Weights of a small transformer language model: 4 heads of 128, rotary positions.
Each number is 500 + 40 x the weight over its row's rms, rounded and kept within 0 to 999. Layers, rows and columns count from 0. Numbers have three digits each. The size before them is the row's rms in percent of the matrix's.

# layer 11 MLP up, 2048x512, rms 0.0446, rows 1264-1370, columns 192-255
103:504506571513547476470489508529476512563430501530517423460474527556531389497500479471506504498523515530493475476585505524517461528593598512497457452535475475523551423516540529465490529463468520
099:460479406493499576452551574524529491516555496531501468520508540587539503515499531449528541486431509590548515516539515545477534493538507498411466568510515517597478513498489539506585439537514518
095:505479434581538517522450505512490542491479485480505454467517568527479463552499434476502452477471521527443485504486509502472464499451464502490474493538515479516463492512485454481475555480484448
099:530450360444539462405473442485492556514562506482511530420494469478506533490461485424591528480548468577523500485507462477526540591497527492451484490511560494422510443484488469493514556533437466
097:530442489509441476538513584499491546475418488511471477401573483500571433509556471387537450502533520491457480534538486479518515555508523472465519531462487495496516484484496483510521505534469456
100:485532522477520539484531531559478458521493499517502497496546430478469503471533444558515425493474477467462510510555461525473459484530449443499479429498448501500469455526579381529480473568517474
102:477536533525540480534520477498540526542473500428433496508463494511608461555476498539441552545493469504525527446476532534447538528537499517542521519507526510498488523474495512440470521494511554
097:505458547464500534502599531498444545473455494530571477415476598540552484511545534532604524493487498517448514443498573485458511460529545477536459512581492500524483427550510518471469508475576498
102:540502520610519576550501458525498497461448514457409474491560504485470437505483495571492497566498496529478461554456520490476576572498560561533479499498499578435510488518532526452558464453537477
102:504493505512520588474578520591415517491423455466419438526516475524519496536462567543460461495541464519460441483471446478486541471402458504485461555548501558498532541541454417501517530490534523
093:491506486546527472504560523585483463495468500504499510449483508441481524516501557523476568439483461521490517449526576496503513495499462564442428430469467561451503490517476512539497534544475484
103:461500476492462532479528466564470518486500458483472488505456482447505449577444502499462471434473494473440455528523525419532550545488464481449441500462555510495494492424559505490459504518513517
104:452578509481497548523508558448468515482516482460466505489509480516557471522503477437538481481491479541516520506513522486517587502448481541450474502529551561510508491475528467475531423474543464
107:554483484423492470472458521540479450507514523496526506455481530608581395487493469510535462430520508519535474504495515534422539536483529397509510554570507467455517510547576486434472511445513402
100:482529515506447476584479553415572528462502470524514457494495491491484480504549602423533440403487567548478535479530515484525485510531547568458510467442489520428556518516526523485490514476501526
104:521539523531474549509466516560531459482521532434521541590477496461489577547528498475441444547503502464497432491593464526460460458516500501486460509529505484453473458509552441545536541536534512
103:498474438466497546558519549476489470470514446492418491452459504496529480448573501541566501492533523493492476484507527496514508559529515514494494487506499527472550496459444516537486449565546516
098:472494482512487507468489456516487536485418478503484482572574538394560512583524447488509541536433517522538493471555473562520498481539535521470508502488498553496492471524557490424508567496541544
105:544354478486539504491498426460460513467495541461553465496521521477527438428507480547521491461441531468524543428493541415490535501538535543492470522540511468449535483495446495486561512474501431
099:567442541546496565467513449472542485568449521470526484475455466423512486521418482507475476493548504550507489548560460434545504491461469561463476466570543467458523481492503505498505523451524484
091:453477489474561512534442435502486514423551499484488518453466490519568485536502557482468550571454492564462580498499419596554507519543474443477428506459490489494566486476559455447511474492457468
103:479460446541517518520478497536499550479528548519484461514465510498516417446467521498469497498556546527524519461552501434513484529459448458460487461487455481520530510476537499521515505565458526
108:536514432479512527554463504502525549502437524511412538453488518499507471501581487487497486491502522530537537537492551514578483469513520438521480468514492535444476587505490481474513553487530452
101:465468507574535518521532489405504470554496488471572524532506490441478472523475469497513506510532484499500497479502591514513470419504533405460470491605527502464543409442568539541447505538477431
099:524496517469590579512521513473511506497504537523506494518465462557511460530467544480508517503504494480489518490540466502504534504559547521439513445496492523518500507451540484533504512529428520
105:505511445524470505439501501516491502531454440471488462494484527477490526514502561517523405492495536494509480543514521548536499514530462440498491517626462418531505437484593522460480508513508516
100:504444439528528541497517524537536499482504485469503534408516445593527539416536473539526512560555487436479442487536466502443479507529511545467561547479470540534470529505495411527484528520542433
096:513489517505512495487536518562508488546551495526517540527516477532446445495474471471504461528501519504465460523591539470486519440567541479462463502541474514536409509504471455445511514492521527
101:513455474513553500414446536495463524501503469495474529363493508462518438483535543462474479509509498479529533492448483463562530541550532441456486488455520511482442543446512467472567571533530468
107:524504543540572470441562432506461511531490559576506447488469415565533531558496473479579483427552504461527507485486558475454478446522521440496500463445545543501443520531497522470540520496446542
095:482466523560508502510506551448453490480456447498530410441536465552459500526462471515499495472470485514484566523525475473540563518545462504481504526513536576448506533419530507476483551490492496
098:482528465470548532494451554594515560562504499532539465492492493532555508551478477447411532481442496542509575510570435472530498504491530476435480497475502409466539536462549429441515493450538433
099:503477486526577506521545545466474496542408500565477525526492502527486530530476505471552511541499626536513491470562467495442533527557519484532510564480474437435479479463540458472524463493415479
096:528584496517521501522484460524497508530447460489425465512497536491526441450479454461419542488519542515420521491508482500477511536471483435413521557509562462546569452512447469483521539519529502
098:445494497456534526481464449531428565566447504538441512506556518483495545469564468421455493489470471567519447458487447486501545437529490561550525522437476546583489510490501412513513491504469526
100:481479466476531461462534486446458460538495478465452519510500476573522444502518501476468454474497521555529442522538529433512486568446474454500505516535544454590476426517488488495539493497488421
100:514495537511455539489497471468540575553544444591478550507484556540412496557537516479430536501535515505516487559533453542432485490480515517553502501442506401482524526577496505483547442548470465
093:527493508471455525508470464578507555545459422503396517490519528472535429518493446395486444503509545479510457506521510475497469507461498452398486513490581465563493465516474524481499459517491573
100:468560548464489542451508461562536508474537562508532516553483551501500392516507514544486477533574509567475548519485508486604488496558433480530492562517488495498489458438457519487512517486445497
104:474470520474546474513511483502498539465512431461457520512499573443564465475518575530511479478513476547501421505517437409498508507530508425490493484501488558547520507545559375472451546545605525
097:567489524518549537515520512458462492524495552447436573529531450473460383507457515563453542583509505461472509552577476454463502458505462519499451484515588442480517543457549499531562474531527526
095:586444419491467535499513592538477496519534536502485484539453482470513547504555521471505526461528573493503537552587512457518548591540517491485528486501465488502448555489466505531497420551516530
099:474476477470466568473528524489452467498523524569514423489498505521415494509444485488448479489590497483501445491452470518500512452516492559487518479514525560471412546470467492511545558565534459
100:499495482457468505493567472479489446505545593521508444464520520552528552587481495469543452434571504470507462497437516404448510451485529538500506533431490464472453489495518477536531468508388487
104:548510511481551456440492589440531484464534407545568504456529492493537533473475496471494528475496501516498471520518478506458506499477509548486467474518519453487493513406454542539562482526473408
101:496470490523505521478525467470514533452452510532518454510606530485525496433469478564430464561500498564440585475517430601490600505551581499555525466509527439573482427485512507480470501476470534
102:497517510475556509558497516506476455485508446505447451463487429477600459452549536551476543455463536483508496531567560498490484525508524579509442460471472574521445489480460573571454568499492515
094:498510563540463502512625509573538496523499510555480535548526548524488505540438498508416481472519589501508459494481458498537498500532532490397473497458476446473434484510504500498474522444521482
098:503486430497544548435478463472494526474522506540502553538567483577510570544588528516521535497476557582517527431519503515573552440481480470421489499470489463512503474522463497531524485444482432
098:490396426453511549448520477494422486465492570539509481465485463535483428558459500456503553440492521468510581512548452425440501521469539461524505544555434496476461490453550512515482530542451514
102:481522468535464559537488487484441489574463536401403472498480451476479487542572451547497487455552540439459474518554485452550554420490468424464508504472465506425415549517487542504486517542505549
102:511495447577526546517574572524524460507524497486455486443582504505442433542446480473461513447493544521467418546501506442523478573534591483526415531477407467516539478471531519522483503478501469
102:498497491514568543535517436505440589484467532439457483456543538539464399516532507510494440481528506506504450504566440447583470491488522522524480515577417501496477483502505425525520465494526465
096:445489499504501493510493479575456456527594560476541441509468530411574495477484554455510540480528462557502478570532531544522529519473514455431501545524439511504504531525527496518523519564527547
097:504469529510504532476484450440479515484520561496520449515461480523465411510436464473477513521500490515399453504579538500525544489502590547478469583578461518538458440457517501565498528574500510
098:524519502548514537418490412458466557474510468533490464396484479494524535534451448562401525471472546539451440511534496546491493482539550489429495519444510513441462463482509516482605500474496465
106:558479449529481530554540449506475544539467546505444502470457540490450525523494476523539540539517535575510460475504458482505525572499461501496451510496610468521490538512477478480475547540504545
120:522460505455547455535545535583428481440540428505385497520522529519545501556539482470448486532522550583410484488511483502571484495493575447488464511502559540488506534506467441470486561542448468
094:491438461437461478478487491563452510443476535526475501483503558505545507511532449453503498507500485489539593517496533440513526479548476483498475519485500547472459510552535514444514454543485561
102:578488518576541550545479483524563513503519474458484536519550442534581511494558490542527456534491519519509457482496488523557491508509501545456507449546542560494494490517552448550525468528508470
103:492527491552557522529429492514499519497450441473521537511484483542533472563514565499547550491573543479516468570496587558444482526551596508454508489519491424486412484467482512525553479416513459
100:566483475447508565525521545515494458469460510491503444521493503469520459520559476450451497462546494508480496510522531489481514443525564465451515540514482464512499510536527482534541518477538549
096:468512394514508541495586446501414442539433522528479488506488548553469465565549598467450549485533457511498494483524522494499519453573473533461500505502504532521477461480406513520456519530573476
095:573470555555543453527540536481442486475493482531491468517505482505507473470432562499449468526563553540462544438471474425436478501536545545506506504556507469525495516489521467545554551472543505
100:480468518436466540456527451446515498525440536611496535469517476483572469461552476534401514520433451499497551475475449418524552528514491434458485474485499502520564515548510548438465499521479522
105:433506444488525496537532504447461534514496485492398494457522481462495461523499457474458465528507582499552480493474552519523542428482466490527476512447492436503465522496515524512481563484535522
103:556453547484505445540565469481481521475543493494492488454456531510516536588490462453487477504524558537507494572489505501508509513545470512488481539495550480524506533477525547500552483556448521
108:487484460490499476471534460440543560491432455463456486459543531506561547478460524503539456474544540517493490522465525463451484541498476421551421500532470476526481530428549432582493451521495420
100:501497512449499529511502428483488524541551513487449510504437522494510506434455484428512438498575512471473434476494490470503454464458459550491462482465460472513494472523459470498570512527526521
101:560527404500502529499525461452435538465506514554420477437547530615518523582501506446533501447469480494515499506502539575484496508534470468519473485537513494531460549511509491433523537512511545
096:505538498556564547467541501513495431521553523520469503548478494539500484441516421548480495487485508543454488579480458540494501479518497550499497522494464511506519521489480449564474498543546461
100:543532502492598440492477446492485453546577454564507525510445429501490483485427409528525552547543428487493465573560543510496545518527465522494492531529498509525483548446512521514509549550552502
100:479458485464483468532498473478469496483477577457515468406480529500555459554503488513474534537482470549536503478509493454445534515515574405530487512491515531480488505549549433567482561506531458
096:511429450495494503543541490472488616551452500442555508439497458499500485453478575521558451439499507482465542450525434508455502522522530470514475529536477503568541405558462562484533408480501439
097:528516479484550558514499516437459473528488517527453544426527486521520520434554590505430539467514477577526509519520543504527532462481400492409503537500510417518518463537447487529520529484505546
098:492446467546466528444548525513500507502518487495467559412543560537520476503442461483487480483522604539453424453452536464565493517506557532431474523490495517462469566419460507472523434507521489
102:514478426501528610522601551454427456482529533488487542449505447509455500544516460382473515549536454564458459460511559505522519530484520559508445446450527515433439463541546519557495451515514476
102:477460482487542520472499434411555530433477508587429527493540478462534461483465494519511502490548456440550531528581560475464536532490470416470442553530460463485481515511567482509487541450524455
103:506459485509533597441521523587561520504462517434524546518464521427489428467485496467524477519503578488436521514578509572469506533559527401448482507488486535448486513488553550546472546512454417
097:468484464532533562582533525510439523571501533492477567500506452502527475505529501482485445510479542539518449494554446361460546574485486497475512445534449511553454505500482525479526544603402462
098:526489466502560544434518482452453501525516523528476519480549466509510571490448517548434454551515540523532528520591593411458489515471437470504472480533479486486467507466495513591494551494507481
104:416513497520506498499503469521515528567496490493433525462485487498478577540470466511455541431526457531503483452518560507462450516512504465467519496437490415515462494493502492579515558528492524
103:513505574497506480501462530486482514433493522516488463496468486428461471462459478483507535596582551483524485570498486479517466548520570509445490535469521524523447528381470482492486527476513421
104:536463440495466537509517448489491526503560425553540503487553491492494513516470465503493461512463536432548449534569544486489532564547474471489419444459551488469535484480484543502547528541532554
093:483481534499535496573502481552506462562447527498446498517513475491486454533475480535536482561518596477511483506460583489471601452562545502459450546396508480582491492557513494409516470443488483
099:489508453539513492472556523434501528440522475563535515498515473416446534484539568559467534504513511589460501447494546466537491587485507533539498499533490515540534553487532513522544533491559457
100:492503462514550574545514530485447451529554537536447459533534486514556540494490596490534410467554496538469477442535586501458554508466521420510503511582507444543558540489489505473546499512494423
101:519509483563472445510578493519531524526536537515532499550524466514435482543577453542466496534523582493459499508474564498475521519519499513464484499446468470531421578472457444550434453519535500
092:491529509519454540486566487516518463509541513488465419440575481548520519505517454511552435486489510527511513525498478536481458469468529409417446478549522492546537542469580538527489465502569432
099:470426461582494557504457508442519513510478538514480495494536470492567535492483458452484524503493499537514511562521516511473430512597471511467532502526500412456442538521494541484466490467563542
100:568523577522485544539482491526500554489557503490528482516438521456486466530515488414505463490460552508501516616524555534463510457497510475510458468454545529520516465492568498533491525493468487
099:540494411539553590561557535510425510502516491510483494538547537434515493459472482436498515534583522495527435491424405445522549536475544472466533537527608559432467476460546550507491515500554465
098:484531470575525507514510545532506509560560527566538441501499496519527554525464465413483537500536539570483474442470488456452516494531490556515414532496512476453547504462510530460532501479488450
097:512494464509521455525477425554504493498556486468495464480475527505544439470530440501509490494505513530480475537479510500521540480486550539459512480471530557522450413465556510490566573468497472
106:416528471528570423475550542461500509482493465495480523446499462539499492517507431497529440487509545525502543531502460505480542493510442481525468500561624446515466486501462416616464525491493483
101:525474479489494519437481456557554534557501559544462476444505553508467470527477500505519489569559472526459513502467486518489526471483514516433486447518498373545526545527527465444548507501488498
103:475452495497470483496504521497424544466509385457524541451505505507601501499497546492532474477521495491528518537540472435432583504505493521472560500504579523480519522458526443499518583513480525
102:504516477489505505575506464472480486520498524555526524575476513538575532561528457522467417533459548486477573535491440503461477542537469433429505545507450414540463462430518454520516457522595546
091:495529510489517483518517497507438445599486566472477517482510523493553443515456526524516547405505481560437511424565504558484432441491531506517491524464470519471521544507526503452461556493515497
093:538477546562473557445474477488479518523559460483539558537561543510526421510440469562464458529563447532504439536541408491495509494523477448452461523480497512477523553527482505514548572545466550
105:543519521491564494436523565532473513542464555537540536388472466533434518490416471494511543497485465561534565621533509507493512554460546486489439510461440499487514574471493493481521529495466529
101:499515457493505476476534543513511542491477431567504514445498442493520502447508472484541527486495552577487467528529470554515550531505474488460475532443548471590536501480477498472496530478484506
094:524473524556556564475498435432482474515525455504548512494495558524536507584540453492515483512540489476516524571457535463513523530475489437452492440582568500398485481564433512556554430516480574
100:478538566561458476492448463533494558502559455536498543532564553552519558518531457488384470477481478484491455494539453379497491460509528459435493458447526523464476510471560510520549514586477457
106:542449468491503450475454531470469521536535542523488489520477457469556523485429434501523444484520408482544447491542494457455511449484502459422450541469504470495450443519442506576477490467519464
099:520562530523517558529502431447478520523475481500527527459490506493469475455457503424483485467485537439476458519505504559493499502543502469492508535501461557523495436502554481478496537482534488
099:543502534568536491506556469552518483507472473542534490450509439516544480480504527496456484479487511522599460538520488464550565476433469544492540494603508554441501457465538464504548519494517492
# layer 11 MLP down (transposed), 2048x512, rms 0.0367, rows 1264-1370, columns 192-255
113:474490417445483469531536558501553475469492457478444478489470548431530531504507486616455490552477463442533540492511645478553495501460505497477442481466519531508421497481509549549542463449506476
103:521488567512541501489471506510510573457516480592468522527485470493531490494599455459499496505563549494536554473535431460506542498586457464512501452489467518486520499526502487498468510435476515
093:531496480434539434488480484483499515492493479529436528477468448535596471509501605566560508509521497488521532495495473484454495453509519547511586504573422453473514527509508522518552470504448494
098:481486561508478488485487528431521485496516475475505511531496445528432461496410455505620532486477501527517523502459528428450427508538498523482393480539560548502502457521478539443509492521571532
099:526498560507466409439533494508544513558536484463565468556440520552452497496467497555522570464519507478507551523469499505511410533507512559484533526548542523507538517459483513510506531510541497
098:473508569503534498549528447543507564504545445535473486505555460544470492468501506597532487531494479478475534507500522516518440536479504407473570490475512550441472484445520496444522519577438445
105:495515532594470494541502457436575540587446437543536509478483559490489531482519527492462533431442489456482499461480478465482492481490513502472512505495528467456485508485528554573467563484509536
094:510521504528498515474473437468520434479563462443481475484539524555455495541470449545525515549494518486476486472523506490481481473518521526452574476537493447520572488563454544395510451465477440
098:451545484473548509481475510535606484471480504488560483536473514492510521523530497580474535465388534486508548510491486467571516488525414450473479562467509517504471481489472471527483461489503571
098:557469460545524456496484477501520497496535452502513461475449471541478491472468545436490436475547486471521570514514567525505514501578533538468481531468488443463521500412452463456511459533521453
097:473475502492522501510501459502456549523597614516501540427481468546480542516449519494498453443544447481460493483377527515501505456529577449536505478490520503424496513482449482430478530488453487
101:462472496542496509465481556524501526471480466469556540434485525505491521536494499513556476495564494489469492490550540410507545506479545494477486506556555528524533508493447487498579531460552496
107:474485458506515532485579456484473488550553584502532589591507558381510506529574546529486546444531490444548419446473463534429528565472531510523500502552563512447515521499478430540555525492485500
100:482464525480522492586478516523474531436480502522536585566504508473484525463522513524437566498429559563532476489502474472557532438484494521526561462497448476484506496561497556412523545551522512
098:503479509488500522534532425548459518523560545506517539469499487540457531493469531508473503575544529501438459529462496479526511484508497470538556501540427506560474491553613499480538443500528415
103:562509463511460563499537573440460520473451474455514513422542561537472495511487514454539472494548540474517478547534474523428507537480529427464519439529566533531538498475496466528572462523570444
100:563542527526501514515543557546509466472464508551477422573506447461550536435438502465537510586501528554469536572471527464502548499500487472429533546523501493484450547469578523481543551458505510
099:557499451525513411502456494518479481500515545534445509504387487480452558575485535498568506529453522480487490455463513508543546508533457497574552460487466505476475479473452480499476388526512421
103:538485595454499461505486456478525513481493508488568442517476445428531505486466544576438507385521529431516494437495506502486482481464461500458519488455500513472525454525497468421566476516466496
096:517580510507496525480490520500557466481514513537490469508485533520509529476516518505490513494473527446485519526492498449467508515496540562478584482480431527480486520449515468432533489506462528
090:508493543468505503434509539470584390546410485537552475465476456492405470481439388491456514533502530392539543529549544504460536446496535498514550459467501562497484496498504513540484500533505431
109:486453502439480462550458517467463429451410536539485489470525521454490454477507515415450512456491446523510483482519510470522530500404471459514506491496530467456525472490567477530536424562448524
105:480452549484471453497425531535513450476576467530554502472529466504496491465477493526498558514449514439487518512455455491519519518445431544505507527505533490523510464542483484520471446452541516
102:531536478522521505404571493432459504494551508513466550463517454442515540534544555448511496480466485466428457465518476473413512537561450516510535546502532469453467560542462471500501485546488538
103:587520566486389498494522499451560438466448530510545545558466511500470527444439502451525523527529472421504379535491473470447503540467493468452523484488446515537469526446458578446443454488511540
106:549551510555466480553550504462494480449512473504487515493415496470515523499492519547505464527484491496513519563482494557514483496476492503511554514446511537456517532497566507461442468505538529
104:441462519460488499486449463537456534485509488488504491524462504545526523581511526493486497539551463556490507492508557486548571538523424518436347449514616417464498439484512487522494456466463501
091:550476518462529521566434496490472470449505446534490425508512581440514493454578521554498563434486470512541517537500503544512507565527465478480523493481484573461578449531540576476483564443572511
103:479546487474470511461475469574506432539520497589443492485502550453496485522487503498554481502482464454493458476452477472487434593484522575450425490549428465489516497513524544503505496540449486
108:507464450434504507537558512484482532516433530480500480534456544398512514492435484519532457488489534525586475481537498406415505529487447498431443546469501463481543613471540504521487536518440539
092:445428535532540581540462492498544496427538544519487580469593429503443499502499474496515500511518570517483534541547590454443479434443515494541596452475528566515414481492478491486477501478482482
095:409456533538569428514485490521548508460510507435509496452507495533507420544468547528578448439497552547490517488481520497532513497490516485527525529515472529526447505518500542554579437518503513
099:502591528452477592493451476472477545481482447486515467530510475416509508527502469473494435477511480496456477507448452517513462458496413541512559501526492491498420512489500509573523456502504549
099:460504525463453542508561491493463542443519375510452534483487478504466584483527473434518503517438430493571542460492486511525459510485501428547389585478540488529512537528505462503503492470501561
091:513443476385483552572560557516507432496464546443509554469493485486502427566479555449489493534462582519440523486512471574509476551510523440488637503505510498519511495486499533441422473528487438
099:527538455487488512467550482569442459493588503442495506537478461457515496517483523515490507521512455518488554418462549551491527513570518499465574543456481440453500622507546488507513574447463550
093:455462479522525420548577508469571538482502517542549491484460518510536529479562438529515470560443496478450537548481443468522518495504541531519542472493503474434469531421437532533474502521529544
081:512424477520554559466550483494501520510504501505500476499457441525531484507471486473477489466556591485484536517483498450553569474447485469524575528482476526451491564508484482477486522493454463
099:553429456554434491535527494547468545473486504497467484512446474525557530520554541490499466514448508504488475503490476523377550468422487521461534427489495465454512483573484508438460493538523510
103:498515505559546553445544529497440514582484434482456493472479535505459520436508513501495499516513459428514469524493438523530442502439515478462595581436494534555459560539514575419468480523579431
099:471475538473490512610454566489510513544483445524505573510503467527545440479433523507493498451532438535514518512471550541501478556538482524489449484522523578471491521466571495428487566465524533
095:538504510492498501454495483538506438540483464549534489439476436492502438468449565472534458549510440479527477436494517500567527474457483510427519514462495509421580556458447494465536488512518492
105:485569431484528565527586421550501484470505528587506558487531511512466452594506522534477436509527499503485521530515479532502471471484482472573420581428583511521457531520496481477514546532560506
100:530514460460586520507510570485473473544489519494495532464521558490596471466482528582450455526428531561460525493495504586451501499478431504509375446457455487517498433512541533437494524436549491
099:547520452495458510520473458456521551484481492531467498588459412516542520456484502506472450511560525535484520491483545498503471514492519496469591520553463523528502539454501510490506525453480535
100:489498449447490425504488405566475515483512546545460489474486457407453531525525517501482549481472529508503525427492504476469448432498480502499652520434527527481528497496467597525527467508447493
098:533495449605495486433453452525579500528447505605498494478568513464453455499472532466490410517511511444470520524538501435544552506521423498469535466490527483506515522494529481442473397530517453
098:492547455464454495475460494468478510463522495529521506491508475511531546487492481506536561496494421535528544525494518480538494462504445462542523514558477554474467551505546446527512390489469499
096:466561604506538475531484452529472482481489473439505444478509499507477468598493469528461458529502573504554464514510390539496417490524504506582512419588516499472460517445531436494541465504513486
100:492528573533461486448490459527495590494510509505464521432507464517523459498480534465532499543488468494586446536443450469550445466606531431564497495496465515525559518537483464432515479508525469
096:544555616532541512584460509470508481416485458493479569556524505515495469503508526489454504477507501582533436519543455525460430524451560533567700504499429497525524564492502495475493465475529484
103:539510562465556535501497492513480498537494523462495508456525446556507503496549508575435522518522487513491441465508519498443499509429470496473418519410450521508557505454434528472549571467504533
100:456481480583508500475510503470506505510527492521508448516489491483472480571479484587490582495513533444484500553489501522495476503493507489389528441475516459542559483498491520493493434553497518
093:433503556493522500489430491487520428543521472461478558529455476495501532500527506527560449514500507486440507484457529449514530521533511481489453489525506518536470458502513514480544525478511526
091:471497476461515462493498556505502495526477525532444539538513473454551573442541459562520557515502501531512456541510421511496450514464480537489557516471536511572546525497492512514488519498478417
101:496571503482472530556479568446543454478423451451513605538523543487547482497587486470516504462504505492470482526475448553444459526540465531487530531512435543548501498500409525560455537495541511
112:478536461435474526555554461509481457523536510477524482480461533475429524513533584482380485522521477494499512382464482511503508512526435520513622517504494461528543569473465536483552558526520437
095:487436522495483451520496507543514534517458482508491552455479478529524507526580516481476505504451576518472512510469502505545485453502531511517514512420544549529523547562440509493470445471432473
091:557542596486500433488505464457534586571492475527442466568489439491550531470474532542513544504541500444396495480459402554517485498476541552468535509526486482488476492487471493560531520408511362
099:571490537491496497518530467528564442523521480520417501499472499441508489495511439470489539506536506489494578578419492463528550498494568517441420466541563516563488479475506446506519512475395518
111:544585421411455509438531510567462561529543489509476590512543512477531532514492479504509413469514525513487518482501505495548551510430481505475448509493534438467477516472450466430485469556488466
099:493498442538489544550504538496529517538574492482511528473515542502388506484466548559529465491511494506511480489552511534534486483467507512471449512474457555454523537523421466552416551436498499
098:538530482510518494549484492535573536475563508511481468460514523448460548514417512525564523458450534509469499470555500512444501574497530470560596516520521481545459393484554517480519422500528510
098:546468499490527520522456528512551433556446576474523463506524432430486522497493505526487466527524499473526413509483513489513536521466487499521475559525444535552506484541478486477488474464475442
100:523572518532467569493479544468468502484490448500444446443577484578451543578474511442491481397478475474510481472514480508450507519524467456455559499553527541494482543524556533503553539476539479
107:441520563547517539567508449509477579511435501497495484512492496494477491471456538607604532463549546505519484496474467558521481492545528513491515513523448561445552491543534460555457549476533533
105:493537551540503529562544451551517495531471494453458488496463517487534602511475508500494513502471546435491507522642490522395447477434474482540473437472489518558514548456502523487506567525441459
112:488442528524448470499500483554485526521505506548474458474429518572501512472545489522516562538488505486452521500551404506484461487538503528525505536474486494614505531436450479570546472487469506
102:443572546471478575481486487471430542495511538516473464569504521491530530476554499476540544486481458496497499470413435536411515523463555509558489500505498474507451534505456442471519431496441543
101:499537438535491531491509456446526488445491502443462517477482516463471499520463437528536582546426436507506504504522504469457527482476501464518477436450502486522559495494495544537498539528463561
095:535487456468399437531492478506480492451482497456490484469488534501463463530538533419463545557541477495528539476443514455486512546483471539499448469536457512450458446560491515494461516486498504
102:413495556485464532549421461453490557452458491495517537504507461508497542487535496505487465539562497526479458531491451459503552451480499461515476465455421542513540527498536454470458515504475604
093:495466451561521441552560507523501526491489472494515485574480503506541528460498452466515560453487539434441505530527514568582443491439473488514577509476450511540499463448478472530471532529467488
098:533482452515521491493500523404481526485501461600463552502565548506504544517532500517475548580542488475486449578539511507409505555511512492519486487486481518458497526480477479461486544454540481
099:482534546542458476464425493468525480519468444485444483497600513538478543451537513506584444441543434492503463476494531509500485540498508475477466580489457466463430486446475591459466487518475481
092:559492393579535494487494486477455516466537517472418511537530536548553499528449566574465570453491467541525511549586464562480457491454507545490537505533567481600512507525546515573502496529413532
101:502499494511471431501473508503574550486549451488506493539498489522571500481539533547517417471534545469490578526496494519529505439475505516532519481528531498493539457478520491467535523470509526
105:532503505433436505517506528515530541530519549518510489485516499537441455530521510527511505494514405521425483538453421504552498443505482475517519499463548468509567492440477501458426485564531527
106:493542545441597535485496449470525510456471556535479531502531462512499536533500508513568462501525516439435459484503532481440501539474547546511488465469505472527503526452490546453512507490544534
091:494514525469480516425491516479517493477516522490481500470517514523458526462444534449538509494492468475487522528511525564533522420483509481417625509513548524459592435533535501541515422469513496
098:467485482437461544499490472451473503498492475557447523446499529530516558525548552462467518502526427501514505522507510592438504548520554495492508515443503483489497546466472562510517564478540545
105:540446532529536438477447523529435501535520493460603526489506505489498478542587566518541545530491498551523470573501448515586491498479478502514466514521530587478554553523431465488513490527485453
100:439539505510559519543504491497456506476541458489489508510444519571493500514428504550566452493525488528518489483495482552550543540532524494500501529506505554494525554534458489558488518516467484
107:513479444527513524516515511489476444537476442518497500507591492433537432423548498463498475419466549535557512501534486484517421530502425559504413499498538533438508513509485557455542468491476411
097:459450493509398568367431488505441520496556400499530496462470493500472514451523465524512480452511433532602548514577384490490531587483436459536459520487516484531506498490490518533526513528469485
105:529474463533475503475519519492496518521535499497482531559529543477506495523519425460532504476513422507492611554503535509466487519510523553496533526480521497479474500443517507505564579531493468
099:569494488435482472449523451491519495482552428640565504531501461509427520542477489489504581540497449494593450591468444427506510452537501535505485492446460493541456476507516506511504563532489481
105:497434567499520524511440477470510470472457420516503424484588501504526426474453535528512463503469512474509537444527519420471445429508431483521472537630554497544510525545472494541513504525486510
090:489562504475522511497504516509475511602440530455489470444487536511531481490509484471504543525487523555533491366481489496447506417508491480511471439513524516495519549568539461519505445533470524
105:494437501455432522471506499535508552507450501459529509487481534458468528519509494503536486566473542470436502539506500477519554492493476512436486498569533414456432430544462536524469490519457464
097:532530431459469473471519497438527485435577540502495529511511486474539494503482506453558511536490543566443480493433447425574476497434510512548558469450460529532558505493434511496488512520482486
092:523518527480579515542531500489545501501533473501519490493403466465473527573522455460505540482544499457525476438487479570498446455531561412501609496477486499580513454468544540510469456426501505
100:510491493420536523532483529422483603479515493440477503510422481533481534526498536507548471440524453502475577516543448508463490517469507464471557527506494476480468400535451411531498446535558530
098:481441560446520445535544538486527531515478482515501566519532561420480603576519449506542509532497565519494505509507494491526522488494440533517449541470419401546562497580509553525453502489506442
110:431535501545505505477580524487456530497498470495510522501373458485471476548528472517505499516474513441455522399541481497538486547542480469529528498517439553542508485525494516538462513502438530
101:591415525502495531510509486525454507477533457524450482500496523536562441558563507542551563511530432398561535537516504517507402523484500536491381556521462661513511513527479551542542496516560492
102:501466506425519535520521472538450492395421479514534513539510452484502464559474498417470455449445607505548515584516511484545476505481473418573518530511461475540485440470481490566505507443515517
099:496525518516556579435498513480353514537537488426541493475481542459499455476468472457509528499423496540591498505567410548509443475479497493560616488585475538503619542511493551506546485497522478
090:536452498447495487501479564485461533453497504477585450523486436519538590483576518429463465525555532541480537476482531470518481537544463474538562442468506528536475560455498535466515460583536513
089:469497513473496445530468561496561557526526482484495585474498457486460601525490533476517472472495512449480490540495497469509489537538475495494545473541498460509417437503549490456531526513496462
100:477552457556565545546515471480526554554586446476501503423516581512509523557534539485522499512537479463587496502518570462407494506526506580540486499515495502449496548479534468505500457441430527
105:500445497511485524444499526528507395487537506528474596533550552536416494506511469476601549484520481495515523490471557515500528492492432542468470562546484436476512564454513501496494486510500526
096:470520539479506420547497429519490582471474504449545595487452559518520535475502505592501538456552453546519537386481520553598459485474509500538514489509466513448478488436496503505493521435517462
103:517473471448509542518479523468442467471551463440556465517554447501521482555475460500557526557412540519470489505514470491462472473499449550520584599496521453519454542475524483548515523514529478
107:511513427553492525481513521509438511456508417532528556440535516497585466525418571503521539484502529515517534484512518513493481540539518516527560471557490453469468486536523414444543477394587546
098:538434503530483495491597501578518467462546435456543525455505465528493528452548506461530473464525395515478486460560476416480499487489446431556520475535481489520512526415495511512537501487442529
099:491461516449487544556448458448533570472460522529547519455502488454523482517466555432553470489504601479437547480425476493539507497609504504513561588466517513507440502477517461478574444480481545